Part of a small language model's weights: vocabulary 1404.
Each number is 200 + 20 x the weight over its row's rms, rounded and kept within 0 to 999. Layers, rows and columns count from 0. The size before them is the row's rms in percent of the matrix's.

# down: layer 4 MLP down (transposed), 768x128, rms 0.248, rows 152-178, columns 0-127
# up: layer 4 MLP up, 768x128, rms 0.302, rows 153-179, columns 0-127
down152,099,193,216,228,193,226,201,190,194,227,189,227,212,180,213,147,213,169,199,208,185,208,199,159,206,192,198,156,198,201,224,209,187,206,215,191,211,190,238,206,224,170,207,199,209,228,203,198,228,192,185,247,178,212,160,192,175,206,181,211,194,193,167,216,201,211,166,182,198,172,203,218,170,215,189,184,206,184,243,250,198,242,223,205,208,187,202,164,176,185,177,197,215,204,212,198,171,203,182,180,210,202,191,198,228,182,211,197,214,216,197,174,195,208,178,225,180,214,217,194,194,189,194,210,244,189,238,209,228
up153,102,159,192,167,192,150,238,184,232,180,182,191,158,230,192,180,200,185,225,233,190,158,222,206,212,150,211,225,196,192,205,190,220,208,180,194,205,206,231,216,187,199,196,202,163,214,192,213,201,194,200,242,213,177,195,189,190,211,161,192,207,212,203,205,215,204,199,197,149,209,198,178,219,220,193,198,214,191,205,177,210,209,188,210,236,173,208,218,210,203,186,188,235,244,192,188,206,219,177,180,165,197,232,182,218,201,197,178,166,196,225,211,199,172,181,205,205,223,227,182,210,188,204,174,203,212,202,195,198
down153,097,214,202,224,227,233,195,191,170,196,204,150,216,188,180,182,186,206,209,181,190,203,210,189,179,199,223,190,200,181,196,181,207,178,231,175,211,175,167,203,216,192,186,223,183,175,224,205,192,169,199,193,217,189,222,222,230,201,177,216,210,207,226,198,188,203,202,193,205,201,200,204,203,165,196,194,215,211,189,180,198,209,193,201,232,186,219,247,156,214,166,219,216,220,224,212,197,200,198,184,230,190,195,173,179,224,188,159,236,221,220,214,202,216,225,164,212,143,207,210,229,233,216,173,239,204,172,195,200
up154,092,237,190,179,160,167,178,207,193,241,233,184,184,199,187,191,206,225,223,202,233,214,185,169,190,207,197,176,190,165,196,227,171,229,219,201,220,227,204,216,211,189,221,164,242,226,183,194,188,209,206,204,193,179,214,178,195,196,170,167,194,180,204,166,196,183,192,202,209,200,226,200,193,192,177,191,206,180,219,189,171,202,223,182,190,209,213,195,211,240,197,201,184,199,233,197,178,226,223,213,242,153,218,192,221,201,218,198,194,232,223,198,207,160,195,187,191,197,212,189,186,176,228,209,182,199,159,224,205
down154,095,205,193,207,185,204,206,203,202,173,206,181,176,224,200,191,200,190,208,191,199,190,189,194,195,206,261,177,220,237,159,213,179,180,171,185,216,196,230,192,220,169,230,226,207,215,243,175,187,193,204,209,210,221,206,190,218,167,188,177,185,209,230,176,199,178,200,189,228,196,200,177,179,162,187,198,197,184,164,251,222,186,175,193,194,193,216,180,197,223,212,179,188,175,227,214,220,237,199,228,195,194,197,203,211,174,226,188,188,193,193,197,169,217,194,167,232,229,206,149,207,210,212,184,194,227,214,205,222
up155,096,191,209,216,186,195,194,189,159,189,191,181,212,205,197,202,235,192,216,192,181,182,223,198,203,171,180,250,207,201,202,224,181,208,220,183,211,191,182,165,203,188,188,211,221,222,197,176,228,218,182,146,228,177,180,214,189,199,180,209,208,206,203,208,191,152,179,209,200,195,204,178,188,201,197,187,219,202,181,209,171,202,219,187,204,271,176,199,208,230,239,199,205,202,193,222,175,214,193,234,201,201,222,185,158,182,247,187,174,176,201,186,205,216,218,201,205,227,212,211,176,181,216,163,178,219,200,204,226
down155,103,212,172,187,214,182,217,226,190,224,187,215,220,192,205,206,221,199,204,196,184,219,171,243,179,196,193,205,200,186,219,191,203,172,241,194,227,215,180,189,202,174,185,215,201,196,222,176,199,201,242,218,207,201,181,221,172,190,180,179,204,197,215,183,195,174,220,203,165,160,193,205,212,165,224,176,228,219,247,205,232,178,209,189,224,223,193,208,170,183,201,206,207,215,202,220,180,187,213,199,190,183,185,247,234,195,184,173,173,176,151,223,199,204,210,180,183,189,193,167,189,217,186,229,173,172,205,207,231
up156,104,212,201,187,207,190,187,232,157,181,175,211,204,183,208,197,202,194,197,197,217,192,202,207,187,220,187,195,186,176,219,193,199,171,210,171,206,207,244,207,209,238,229,217,223,208,172,209,216,188,196,184,127,193,202,197,199,200,196,193,169,221,202,167,196,202,152,196,210,181,239,206,200,218,184,194,220,201,205,188,241,191,228,207,191,199,166,214,198,190,222,140,203,223,201,200,197,193,193,188,208,210,220,210,166,177,212,186,195,177,194,202,224,193,202,175,208,156,183,186,169,166,185,203,209,217,216,152,182
down156,105,196,206,192,209,197,169,206,189,193,205,191,188,139,190,193,212,181,194,215,228,183,171,245,180,204,183,184,220,202,201,204,211,164,182,187,233,226,204,202,191,223,176,188,189,223,234,196,182,210,192,192,218,210,200,182,169,200,181,236,194,167,227,207,171,242,198,232,180,187,230,191,203,189,185,208,147,180,203,202,189,178,165,209,221,209,179,211,247,207,209,190,188,198,200,201,209,239,183,205,191,181,212,207,176,167,209,183,179,160,213,191,196,198,196,186,185,193,192,223,192,183,230,209,219,191,229,222,162
up157,102,170,199,195,172,176,223,202,198,195,202,176,203,182,182,181,196,177,204,196,164,195,187,217,208,198,201,193,194,197,224,157,227,248,187,191,172,218,175,213,228,202,196,234,250,202,168,198,230,243,182,197,195,219,213,203,202,161,198,189,191,224,169,217,227,228,217,233,206,200,191,229,228,189,230,197,162,196,183,216,201,179,169,206,208,204,203,226,212,190,193,201,197,169,187,161,228,193,192,199,188,198,202,212,180,231,195,205,185,183,190,216,213,195,211,233,231,225,152,183,196,206,185,210,161,203,191,202,190
down157,100,213,205,198,204,220,193,153,208,205,216,186,198,225,180,190,208,186,170,212,185,185,171,211,224,184,186,203,198,224,195,220,211,190,232,155,210,213,203,228,213,201,205,174,176,171,206,191,228,192,196,172,198,162,166,154,206,206,196,205,215,193,229,178,212,222,213,187,222,195,227,202,195,188,203,249,167,181,183,237,164,200,201,197,215,207,227,212,194,138,207,229,176,228,202,199,200,198,218,216,199,214,199,184,194,201,218,221,197,175,173,160,227,184,199,207,204,189,223,198,228,220,185,217,170,231,222,192,200
up158,092,199,211,217,207,205,168,211,213,195,179,211,175,190,187,217,221,188,173,181,188,210,206,201,179,234,201,194,199,183,171,225,182,186,210,210,213,221,207,178,203,237,174,194,191,190,232,171,185,226,216,181,184,201,221,221,220,207,181,208,184,170,243,192,178,202,173,196,212,220,219,186,180,194,201,231,207,172,222,156,235,159,217,159,165,220,225,163,195,206,195,208,201,196,201,194,189,205,165,223,206,218,178,190,215,216,211,201,204,218,219,178,152,212,177,182,206,225,216,221,202,199,196,163,189,221,195,162,239
down158,094,171,220,210,246,184,192,192,187,190,213,189,206,197,223,214,236,226,209,192,211,196,224,203,212,193,218,186,209,210,197,196,156,180,206,234,205,200,215,192,189,175,223,203,216,210,228,214,210,207,186,190,237,224,233,201,201,197,206,207,185,190,205,228,152,205,235,180,176,179,209,197,164,177,168,195,212,163,157,205,171,209,246,192,210,218,194,210,201,191,188,238,172,173,184,196,212,188,207,225,176,221,181,131,195,207,214,188,180,212,182,214,190,191,225,180,182,200,208,202,179,215,183,175,182,190,176,208,201
up159,094,200,199,211,219,175,186,216,220,218,222,230,199,186,181,215,209,177,222,174,212,219,212,190,220,197,172,176,228,219,207,222,174,193,219,211,167,182,207,190,226,194,204,216,229,178,195,204,219,205,237,215,204,194,202,181,203,221,228,169,228,173,153,224,182,182,223,198,178,248,199,224,197,208,206,221,184,180,173,210,177,200,186,207,206,221,212,192,188,212,215,180,182,229,196,172,163,235,206,207,229,223,231,225,188,180,178,193,177,212,201,195,195,247,199,208,225,190,214,187,167,171,186,178,201,180,215,158,211
down159,093,208,202,164,199,188,214,184,185,183,217,226,191,213,205,157,182,194,204,200,229,210,161,202,195,194,200,211,206,189,215,151,177,184,215,228,179,184,216,198,208,212,192,216,206,193,211,202,186,208,234,199,189,218,185,195,222,228,176,211,226,235,243,182,204,236,182,171,201,206,194,173,213,228,219,239,198,173,216,219,203,198,229,214,228,216,190,206,199,229,157,177,226,201,165,222,241,185,177,198,220,175,174,190,173,181,233,183,187,190,201,214,225,162,218,182,196,198,221,173,183,190,194,215,200,184,192,190,175
up160,099,231,185,218,171,198,185,231,207,187,207,168,174,206,210,191,194,187,193,193,171,234,217,193,184,167,174,195,178,216,153,220,220,220,196,176,219,219,239,209,204,219,194,170,201,223,202,197,189,205,196,200,214,194,184,189,197,196,195,208,195,174,183,222,184,193,213,195,188,229,219,241,168,194,179,200,195,233,187,228,198,196,238,159,178,187,215,171,217,193,218,192,219,195,228,211,227,183,189,175,235,216,228,238,195,210,196,226,171,178,183,175,190,214,205,165,235,222,180,202,200,164,188,220,179,211,184,172,188
down160,094,168,206,215,192,201,236,153,194,230,212,186,186,197,208,212,180,215,208,188,198,190,188,189,193,198,240,204,240,204,232,202,201,222,167,200,167,177,144,191,248,172,213,204,190,198,200,175,199,208,169,195,199,215,225,217,216,218,179,208,210,217,219,192,187,196,186,235,190,199,203,220,240,227,219,186,192,176,209,183,196,227,210,225,235,171,186,185,191,234,190,248,205,182,203,172,221,211,201,188,164,211,203,220,215,231,228,204,213,225,199,211,207,196,236,205,201,183,198,204,222,187,178,215,186,212,199,212,227
up161,117,193,194,185,200,216,181,192,193,210,206,207,190,225,200,179,197,192,194,164,214,215,167,179,210,215,188,194,194,219,165,179,199,184,193,186,214,183,215,189,192,228,180,180,247,198,186,210,220,190,207,201,217,195,178,172,207,230,210,189,218,189,140,149,162,207,231,179,190,195,196,193,216,187,219,217,197,183,193,184,178,185,205,184,153,228,212,185,191,200,186,153,197,253,176,179,215,178,226,212,201,213,189,186,213,207,221,204,198,235,197,199,227,208,190,194,231,219,171,200,217,194,209,207,146,212,219,169,185
down161,106,216,219,193,233,177,215,223,213,205,196,176,239,187,183,221,193,218,176,172,157,199,231,198,206,197,217,217,234,226,190,192,227,207,240,205,218,188,211,200,200,186,177,195,225,213,208,216,262,185,243,213,208,179,182,186,155,235,207,175,202,216,218,187,201,204,215,182,224,200,202,188,184,200,236,193,204,211,215,204,206,210,229,223,228,172,222,205,211,209,204,174,176,183,201,187,208,190,201,238,213,189,232,201,234,196,197,186,217,201,197,200,169,175,202,180,219,229,211,212,214,196,219,228,226,221,173,233,190
up162,096,218,190,195,196,218,208,191,164,234,182,237,214,241,174,187,210,213,193,213,148,191,181,167,179,223,223,213,197,188,203,195,158,190,186,207,182,200,200,196,194,218,208,205,224,221,182,199,189,186,202,205,213,232,171,198,182,198,227,180,214,201,164,182,163,175,198,223,224,220,200,214,209,164,199,184,181,200,224,233,198,173,224,199,180,162,216,172,195,212,232,185,201,210,214,184,175,180,203,213,185,181,228,191,221,178,179,213,207,179,231,230,225,188,197,167,186,233,218,221,190,224,180,173,204,191,202,171,187
down162,098,188,207,170,207,196,213,201,207,190,229,202,247,201,205,201,194,186,199,208,208,223,231,216,187,218,191,203,215,215,210,192,184,175,179,178,170,198,182,189,193,218,185,191,196,218,239,174,181,243,202,233,228,213,236,141,167,209,211,184,206,212,190,186,215,221,206,199,194,188,237,215,172,208,225,223,193,196,175,189,202,229,197,236,179,192,200,192,195,193,215,200,207,216,159,221,165,213,239,184,203,197,189,209,183,200,230,192,191,202,204,182,188,171,203,206,204,198,177,157,225,223,212,220,188,169,158,245,209
up163,093,176,203,161,181,223,180,222,206,196,215,218,182,207,184,186,212,175,225,207,206,156,219,196,175,196,191,180,207,221,165,221,188,179,205,187,188,205,186,203,204,228,156,181,180,223,192,205,170,201,164,201,210,208,190,203,194,201,210,189,208,210,250,212,220,213,187,182,193,207,214,188,169,199,193,197,201,210,189,240,154,208,216,195,214,220,216,182,185,205,177,208,169,232,236,144,171,207,227,189,201,192,202,199,199,186,240,219,212,215,187,182,185,223,209,223,207,198,161,173,174,223,194,232,224,222,225,190,185
down163,091,209,217,194,208,197,216,207,192,190,202,205,188,160,194,211,168,177,186,199,194,213,213,167,201,208,217,191,204,211,192,205,164,199,209,234,154,187,213,158,196,231,201,215,194,198,209,178,218,176,216,168,214,208,242,231,205,214,227,216,185,181,206,224,229,213,195,221,227,175,212,186,227,223,207,193,163,205,198,220,205,194,184,198,233,252,189,199,210,195,193,150,182,167,179,233,221,196,191,178,212,179,217,178,197,198,198,187,172,236,211,176,199,194,193,161,165,169,190,223,203,165,195,205,222,178,203,196,206
up164,102,211,228,182,176,206,172,203,225,199,197,169,199,207,177,180,196,202,183,211,173,199,170,204,178,195,174,194,182,203,205,220,192,218,216,186,190,232,186,212,180,217,236,171,225,200,177,192,249,196,184,208,210,196,197,175,192,180,199,190,250,219,201,194,219,196,166,210,193,198,185,182,236,224,201,186,207,205,191,233,203,193,184,180,207,235,194,215,202,194,201,188,186,205,198,168,160,204,154,181,235,171,227,233,190,164,216,212,188,207,173,151,178,234,211,198,188,198,166,202,202,205,226,193,210,212,175,175,229
down164,103,202,194,209,190,220,215,241,193,227,188,204,178,235,212,199,204,204,169,192,190,235,226,208,200,187,189,178,203,232,200,219,210,211,162,172,224,200,202,182,202,200,182,197,239,237,200,177,198,201,200,184,214,205,200,195,194,175,207,229,233,190,188,211,204,230,214,196,198,204,203,217,190,221,245,200,196,204,172,171,176,170,205,213,220,189,179,242,229,188,165,201,172,187,218,215,204,194,183,226,204,195,198,219,233,146,207,197,241,213,193,181,197,233,180,213,210,172,158,170,211,203,214,221,228,191,183,213,162
up165,102,234,199,218,214,210,208,184,182,221,182,172,168,207,195,199,183,209,149,182,228,180,217,232,224,226,217,185,217,167,200,181,212,199,212,166,201,211,172,228,204,195,193,185,194,178,222,229,213,196,245,187,178,194,216,234,179,216,205,163,188,209,190,200,217,185,194,230,195,203,171,184,192,206,252,183,179,212,202,197,211,163,238,189,188,179,194,226,205,232,206,219,199,216,217,216,214,183,199,193,224,193,171,231,211,224,190,168,192,199,155,189,215,182,205,205,178,233,209,196,184,228,186,202,229,205,217,195,218
down165,100,156,165,244,202,206,222,206,187,176,204,237,196,200,202,192,185,182,223,156,192,170,177,172,224,183,173,195,209,212,191,231,176,195,221,213,144,196,201,175,205,209,196,212,201,188,207,192,197,205,193,191,210,188,168,208,199,215,185,203,240,225,169,217,194,195,195,175,208,225,202,188,175,198,165,199,192,210,208,177,202,216,179,193,229,214,222,231,197,178,202,135,212,165,188,195,193,215,184,179,196,185,204,190,211,153,220,229,212,197,210,166,211,203,200,228,216,213,180,186,209,218,174,191,193,216,204,230,210
up166,109,228,227,200,234,195,175,214,204,181,218,225,213,224,224,233,199,187,159,188,225,169,186,180,204,212,185,226,191,176,163,200,198,214,191,170,212,202,166,241,227,193,198,228,206,208,193,198,242,200,180,168,202,198,203,196,195,188,222,182,190,212,201,221,185,173,165,206,205,183,240,217,194,201,187,204,231,188,212,182,216,210,187,227,197,223,200,190,156,188,171,189,228,234,218,202,226,214,168,193,209,215,197,202,181,198,170,204,233,201,188,222,202,211,193,189,166,218,193,232,174,184,201,230,164,207,178,182,221
down166,110,225,208,175,193,198,213,226,194,194,200,199,233,217,205,259,211,206,197,186,193,200,186,208,229,223,180,190,187,183,178,197,159,197,187,171,190,169,165,227,221,207,186,221,181,211,228,191,172,187,210,209,211,201,239,178,205,199,211,208,166,185,230,210,204,183,179,221,189,171,211,202,156,184,201,211,200,174,235,222,176,196,175,202,195,232,194,152,156,199,187,202,223,197,195,186,214,229,169,238,214,169,169,182,184,200,199,180,184,224,204,212,217,195,189,215,212,200,167,181,200,183,209,188,175,222,201,224,201
up167,104,215,209,196,178,243,211,206,195,218,204,189,165,241,158,189,233,154,200,164,195,204,218,177,221,216,188,209,192,210,189,217,200,209,211,247,206,168,202,210,233,226,179,203,185,194,173,193,209,206,211,205,187,220,203,197,184,199,202,181,211,206,200,240,189,184,207,196,202,230,195,184,230,211,197,201,235,247,223,220,251,200,226,201,185,209,181,219,197,221,209,225,177,202,238,187,204,191,206,192,213,156,187,197,167,219,189,186,220,177,177,190,182,180,224,199,181,190,180,215,226,204,193,178,209,187,164,213,218
down167,108,205,225,171,189,196,218,196,214,203,224,182,213,215,208,224,208,202,211,218,180,206,186,204,190,236,188,201,199,219,193,202,189,208,228,191,175,192,193,200,171,250,174,185,196,218,197,208,216,201,233,188,201,178,175,209,182,213,213,203,186,181,216,195,198,210,214,153,216,218,172,153,171,243,207,171,219,237,148,214,184,161,245,228,206,197,205,226,151,215,220,186,212,211,162,226,179,214,196,191,221,197,212,208,228,223,201,185,224,219,187,195,184,204,214,178,184,212,193,211,191,193,209,210,195,171,219,172,186
up168,101,191,205,200,171,167,209,240,200,167,217,187,191,225,220,201,158,195,156,187,223,182,219,192,207,173,232,184,217,158,224,204,202,185,205,178,160,179,186,160,196,225,224,160,211,194,198,227,159,217,190,183,185,194,223,202,222,189,210,186,212,185,200,195,207,201,216,200,181,205,219,201,201,194,194,196,246,225,199,236,186,215,228,200,193,170,185,198,227,214,223,186,191,201,167,184,225,213,151,203,189,198,213,207,227,176,169,205,213,190,210,196,207,183,223,207,213,197,189,220,187,192,195,194,222,154,206,178,181
down168,096,213,203,222,201,207,202,176,242,194,190,167,201,199,209,189,212,200,206,159,186,212,210,218,176,205,194,209,196,192,231,199,185,179,192,195,184,167,195,217,232,209,197,192,186,193,238,224,204,218,212,175,214,168,165,201,213,222,216,218,196,200,212,219,189,276,189,203,212,205,204,216,213,182,201,167,206,197,198,215,190,222,186,228,190,171,207,224,218,247,189,189,181,194,159,176,225,224,217,189,190,188,227,237,202,190,196,202,231,168,176,223,163,215,215,213,205,175,211,202,184,190,220,218,169,171,194,167,216
up169,098,218,189,200,174,229,185,196,207,195,208,208,220,244,208,194,236,186,233,191,233,209,145,189,208,189,232,173,179,204,189,201,187,194,212,186,186,197,217,211,191,171,216,189,160,173,217,208,185,205,185,209,197,182,208,172,215,225,185,206,154,233,168,190,166,157,230,204,194,216,191,193,211,224,191,188,227,223,216,233,212,190,255,187,211,190,191,221,208,217,184,201,201,189,233,183,175,199,207,205,202,238,189,211,172,213,209,200,220,240,220,218,194,196,204,216,214,185,177,206,179,204,195,177,225,217,225,220,199
down169,103,222,217,192,214,195,212,195,203,222,213,159,202,180,203,202,197,212,225,190,188,156,187,200,194,200,213,222,194,186,228,178,208,201,174,207,198,181,176,176,180,234,206,225,185,226,194,186,228,206,201,224,207,186,202,222,205,205,214,210,167,175,210,218,190,173,203,204,231,173,224,185,219,193,187,201,175,159,167,187,194,223,224,214,171,198,207,200,208,200,195,237,227,210,219,199,211,208,233,194,168,220,227,217,235,163,221,176,223,229,213,188,246,251,192,189,215,219,169,224,205,206,200,213,178,195,242,176,190
up170,101,147,200,174,187,207,218,210,215,200,205,170,220,207,198,221,190,209,200,186,183,184,207,233,222,198,244,180,181,198,196,189,214,166,190,195,220,164,194,219,218,168,198,184,220,183,197,232,186,215,165,203,180,189,209,224,204,188,247,200,213,195,221,188,159,184,210,190,189,226,195,193,224,196,175,188,236,238,194,188,211,204,192,211,214,188,188,184,158,173,187,188,188,146,190,176,236,182,223,205,226,209,195,209,185,216,190,201,197,191,236,194,224,210,223,169,204,165,209,230,169,199,186,197,180,198,200,186,222
down170,099,231,190,177,231,195,206,159,158,195,175,201,191,213,194,206,184,220,238,190,150,202,214,206,205,166,177,207,206,225,176,206,180,215,194,175,175,176,199,219,179,224,220,198,214,200,186,198,195,226,222,185,199,203,192,210,209,212,198,220,216,210,209,174,224,198,193,184,192,190,175,240,194,208,205,215,197,173,177,252,186,188,193,172,159,224,180,207,166,178,198,209,213,213,213,191,188,235,188,196,224,201,199,161,177,232,219,203,205,224,177,216,183,210,179,189,143,190,194,193,216,195,229,222,183,191,191,199,232
up171,097,200,178,148,204,187,184,207,211,201,161,195,197,178,200,221,219,198,167,206,246,204,212,206,235,185,230,191,178,228,177,205,199,236,192,207,227,209,190,213,144,232,212,190,194,172,189,201,170,231,202,209,186,182,185,219,196,185,174,224,222,198,232,206,153,215,224,212,202,209,188,200,207,205,208,208,217,207,192,214,217,228,212,210,186,192,190,225,228,204,189,208,163,179,220,163,192,183,183,244,189,209,217,218,229,203,162,213,210,203,178,194,229,207,202,196,203,192,162,220,176,225,180,209,207,206,200,181,184
down171,096,232,201,202,207,218,202,168,230,230,199,202,217,193,192,207,182,185,210,179,234,249,205,183,231,208,214,181,194,193,185,193,188,212,207,202,204,161,173,181,184,200,200,197,203,210,188,187,221,197,220,207,204,164,198,193,213,229,236,203,182,165,177,210,192,220,208,170,163,229,165,213,180,200,227,228,220,221,207,230,168,213,171,197,216,203,205,169,204,165,192,174,225,227,207,233,172,205,179,202,200,187,212,213,159,198,187,219,185,176,222,229,208,200,160,186,191,157,204,182,190,208,207,196,190,215,182,163,208
up172,104,200,196,167,209,170,235,203,178,216,219,204,204,212,218,222,203,180,179,155,191,214,226,204,196,211,181,220,215,212,183,189,181,201,201,203,196,210,201,195,217,153,190,204,223,181,207,251,187,175,229,212,195,203,212,192,208,172,168,218,218,189,180,202,194,183,188,231,204,204,220,214,198,175,229,157,178,166,181,206,239,223,213,202,188,193,210,166,215,197,186,212,174,210,191,196,204,185,185,171,223,209,182,184,189,194,171,211,185,197,193,182,223,198,238,224,229,247,211,188,161,223,211,203,217,176,229,240,179
down172,102,243,211,192,180,196,182,213,190,248,187,208,172,200,169,199,231,203,153,201,211,236,172,173,169,191,191,187,221,209,178,176,220,209,169,188,186,233,191,191,199,199,199,220,178,212,174,180,203,188,205,212,235,220,182,220,211,221,174,211,165,163,193,246,204,231,209,214,187,218,228,190,235,177,186,195,163,210,219,234,216,223,187,196,230,188,203,219,218,215,213,230,201,190,213,211,191,202,182,207,208,187,202,217,209,229,176,200,182,208,180,206,185,206,188,192,205,206,189,191,222,207,165,235,219,235,181,200,202
up173,113,191,198,217,172,198,209,225,185,195,199,200,169,194,223,210,194,211,197,161,240,209,180,162,240,202,216,207,208,181,178,174,235,188,238,191,205,198,199,214,210,191,197,201,211,197,188,161,198,210,210,209,181,214,232,223,167,180,173,224,220,189,155,195,202,187,216,233,174,180,206,225,147,200,172,211,200,183,160,208,190,142,192,197,190,195,193,216,218,189,204,196,217,222,181,219,172,207,211,175,194,211,194,225,192,161,206,216,185,151,208,176,174,193,194,198,217,196,213,183,197,207,201,216,173,173,188,208,202
down173,103,223,223,188,204,220,199,196,193,191,240,202,203,223,192,223,216,214,203,229,200,175,220,167,184,205,201,201,153,222,194,186,225,180,195,183,222,202,212,195,186,210,207,217,171,157,201,198,198,198,206,168,195,193,229,173,183,211,171,208,191,199,227,217,173,208,191,187,208,193,229,195,163,163,205,189,189,198,210,201,187,179,228,220,194,157,210,191,183,215,176,187,231,213,198,200,168,221,236,212,198,168,207,250,205,143,206,172,180,207,172,188,178,159,214,185,191,196,215,178,210,184,214,194,162,200,228,189,197
up174,107,159,157,196,183,212,168,177,197,188,186,254,211,208,216,186,221,187,219,173,188,192,188,209,169,214,202,224,206,177,141,201,222,212,167,168,207,162,232,199,216,214,196,195,203,188,221,213,188,212,230,193,172,210,218,208,204,187,179,197,186,230,174,215,232,165,187,211,164,184,187,188,190,199,208,191,218,193,198,189,200,223,204,181,228,221,197,175,190,183,213,174,163,199,198,211,221,220,241,179,183,202,208,196,190,221,240,213,203,156,215,195,220,186,181,194,200,177,187,201,195,178,197,181,187,174,188,187,215
down174,101,274,193,246,192,171,212,202,180,223,201,215,238,191,195,221,204,204,166,213,192,189,177,209,173,172,218,220,187,236,202,203,199,203,213,222,199,189,178,207,219,218,190,191,187,165,200,220,187,136,201,209,222,188,197,198,182,201,199,191,205,201,212,195,195,221,196,208,207,212,162,171,167,223,205,160,221,211,205,217,204,212,208,204,183,187,225,218,186,204,214,240,223,174,231,208,195,213,208,212,191,217,237,193,236,228,210,171,201,200,184,189,225,187,205,199,212,226,213,219,213,233,183,224,189,202,213,228,189
up175,096,228,194,197,184,198,211,185,220,210,197,180,164,194,185,196,208,191,211,177,216,229,218,219,210,224,207,198,180,222,162,185,197,199,198,178,211,185,187,197,213,186,191,231,199,217,175,225,168,200,237,183,156,177,205,215,219,208,214,194,225,220,188,187,187,199,198,194,224,201,190,190,226,187,224,135,206,204,200,210,198,215,198,210,169,190,209,170,205,169,212,202,156,199,194,171,241,179,187,191,236,187,225,187,209,195,186,212,195,170,180,210,206,176,169,168,202,201,221,213,235,207,210,183,144,240,211,203,229
down175,107,199,187,176,208,202,194,197,194,209,179,227,239,208,174,176,162,211,234,209,206,190,199,175,202,179,173,224,200,188,191,194,200,167,206,224,176,239,185,180,232,165,207,170,187,177,208,196,200,186,183,213,227,204,186,225,184,176,197,188,200,201,183,186,219,196,226,190,212,221,226,171,198,248,184,230,202,193,201,203,164,221,190,182,219,176,186,189,224,192,214,210,226,161,167,187,147,216,205,195,214,211,208,196,198,195,170,178,198,233,210,186,163,238,202,218,208,179,191,208,233,215,190,197,220,166,196,228,208
up176,100,214,212,190,212,191,194,196,232,229,165,179,132,167,208,180,186,201,204,215,183,197,199,180,231,198,168,220,201,223,230,202,213,183,215,189,249,194,166,228,179,174,233,205,196,176,186,160,209,175,188,226,193,179,234,176,200,195,226,206,230,202,245,179,183,184,208,171,208,209,204,165,201,233,184,184,193,220,193,206,211,194,191,148,196,225,231,201,205,217,195,167,210,177,199,184,179,222,198,195,203,187,193,167,192,203,189,202,205,198,175,189,218,188,201,197,197,188,196,195,184,190,199,192,186,223,194,216,229
down176,096,209,198,192,210,210,201,160,242,209,200,183,199,208,200,163,216,188,192,175,191,194,181,178,238,174,256,164,192,201,209,209,218,222,185,183,183,191,183,154,228,227,230,198,197,211,182,207,241,203,200,236,230,212,155,210,192,177,209,200,196,163,190,221,202,218,214,177,234,184,180,210,192,193,217,214,201,194,225,204,161,198,181,192,207,212,192,224,204,180,181,178,173,187,223,198,208,215,197,204,167,167,201,172,212,189,196,219,232,203,180,171,171,201,164,202,198,196,193,199,202,196,200,235,217,200,226,172,203
up177,099,181,206,198,210,191,198,229,195,206,227,202,211,219,180,180,214,198,179,188,218,188,205,205,208,228,207,200,215,183,211,219,188,219,220,234,199,220,237,178,205,225,211,197,186,203,184,174,196,227,183,197,216,144,203,199,231,179,172,202,189,188,206,216,195,208,215,160,219,219,203,187,208,177,184,190,168,253,180,180,192,211,177,181,202,242,189,239,198,236,208,233,237,183,179,213,209,209,183,203,203,220,178,221,177,176,191,192,233,168,201,188,226,214,209,230,187,158,182,187,186,194,224,188,205,233,235,197,177
down177,094,219,178,179,176,208,168,225,238,191,163,204,211,173,188,172,215,198,199,226,172,195,204,193,228,233,177,212,216,185,214,178,158,181,195,217,203,195,181,235,196,207,170,215,219,184,231,180,199,197,168,171,169,197,184,165,197,158,208,161,180,229,196,184,190,215,183,185,182,185,177,197,196,210,224,232,227,184,180,194,219,208,164,214,216,230,237,190,192,187,192,182,208,185,177,201,204,189,204,192,175,193,195,242,197,197,223,197,222,220,181,163,211,192,199,204,197,199,205,212,245,203,196,180,205,183,190,174,207
up178,097,175,195,222,194,186,218,196,181,209,214,179,215,211,248,210,214,225,191,189,202,199,161,214,201,216,183,183,166,175,196,235,206,203,207,186,199,225,168,213,158,188,211,197,191,203,195,183,181,187,181,170,156,190,195,233,203,161,158,201,181,167,232,194,209,201,189,227,210,161,205,217,189,190,217,194,225,206,180,193,187,206,222,209,223,160,205,197,170,205,211,166,208,211,218,189,176,181,180,183,199,227,198,203,173,200,208,153,205,171,199,207,189,176,179,218,192,187,174,237,190,149,196,200,201,206,225,217,196
down178,101,201,227,199,191,217,178,216,251,219,183,195,217,234,244,227,178,213,182,171,210,200,205,220,209,146,210,215,230,213,199,184,193,205,196,189,190,218,186,213,195,203,192,206,229,196,185,235,173,217,192,211,207,214,182,205,219,230,221,204,181,204,176,213,226,175,210,212,172,180,192,201,196,176,201,231,212,157,183,198,197,190,198,180,210,212,226,204,233,147,192,207,186,188,184,171,217,231,199,239,219,181,216,201,243,195,238,223,193,201,185,211,220,181,189,183,170,169,209,183,191,218,214,218,233,202,191,202,201
up179,084,178,209,197,211,208,214,196,195,189,210,193,174,210,225,195,210,194,185,188,204,233,182,170,218,206,202,158,192,220,219,197,206,171,173,210,190,176,189,189,240,245,199,186,219,194,211,206,191,217,211,191,195,173,206,190,199,241,203,222,197,160,179,224,206,169,190,197,211,235,237,191,183,146,207,222,195,212,231,198,205,216,217,180,186,174,187,187,219,227,196,201,231,160,229,210,182,165,227,215,213,185,193,214,183,208,218,227,161,194,177,214,221,191,186,182,194,208,194,192,171,169,213,153,202,233,212,183,203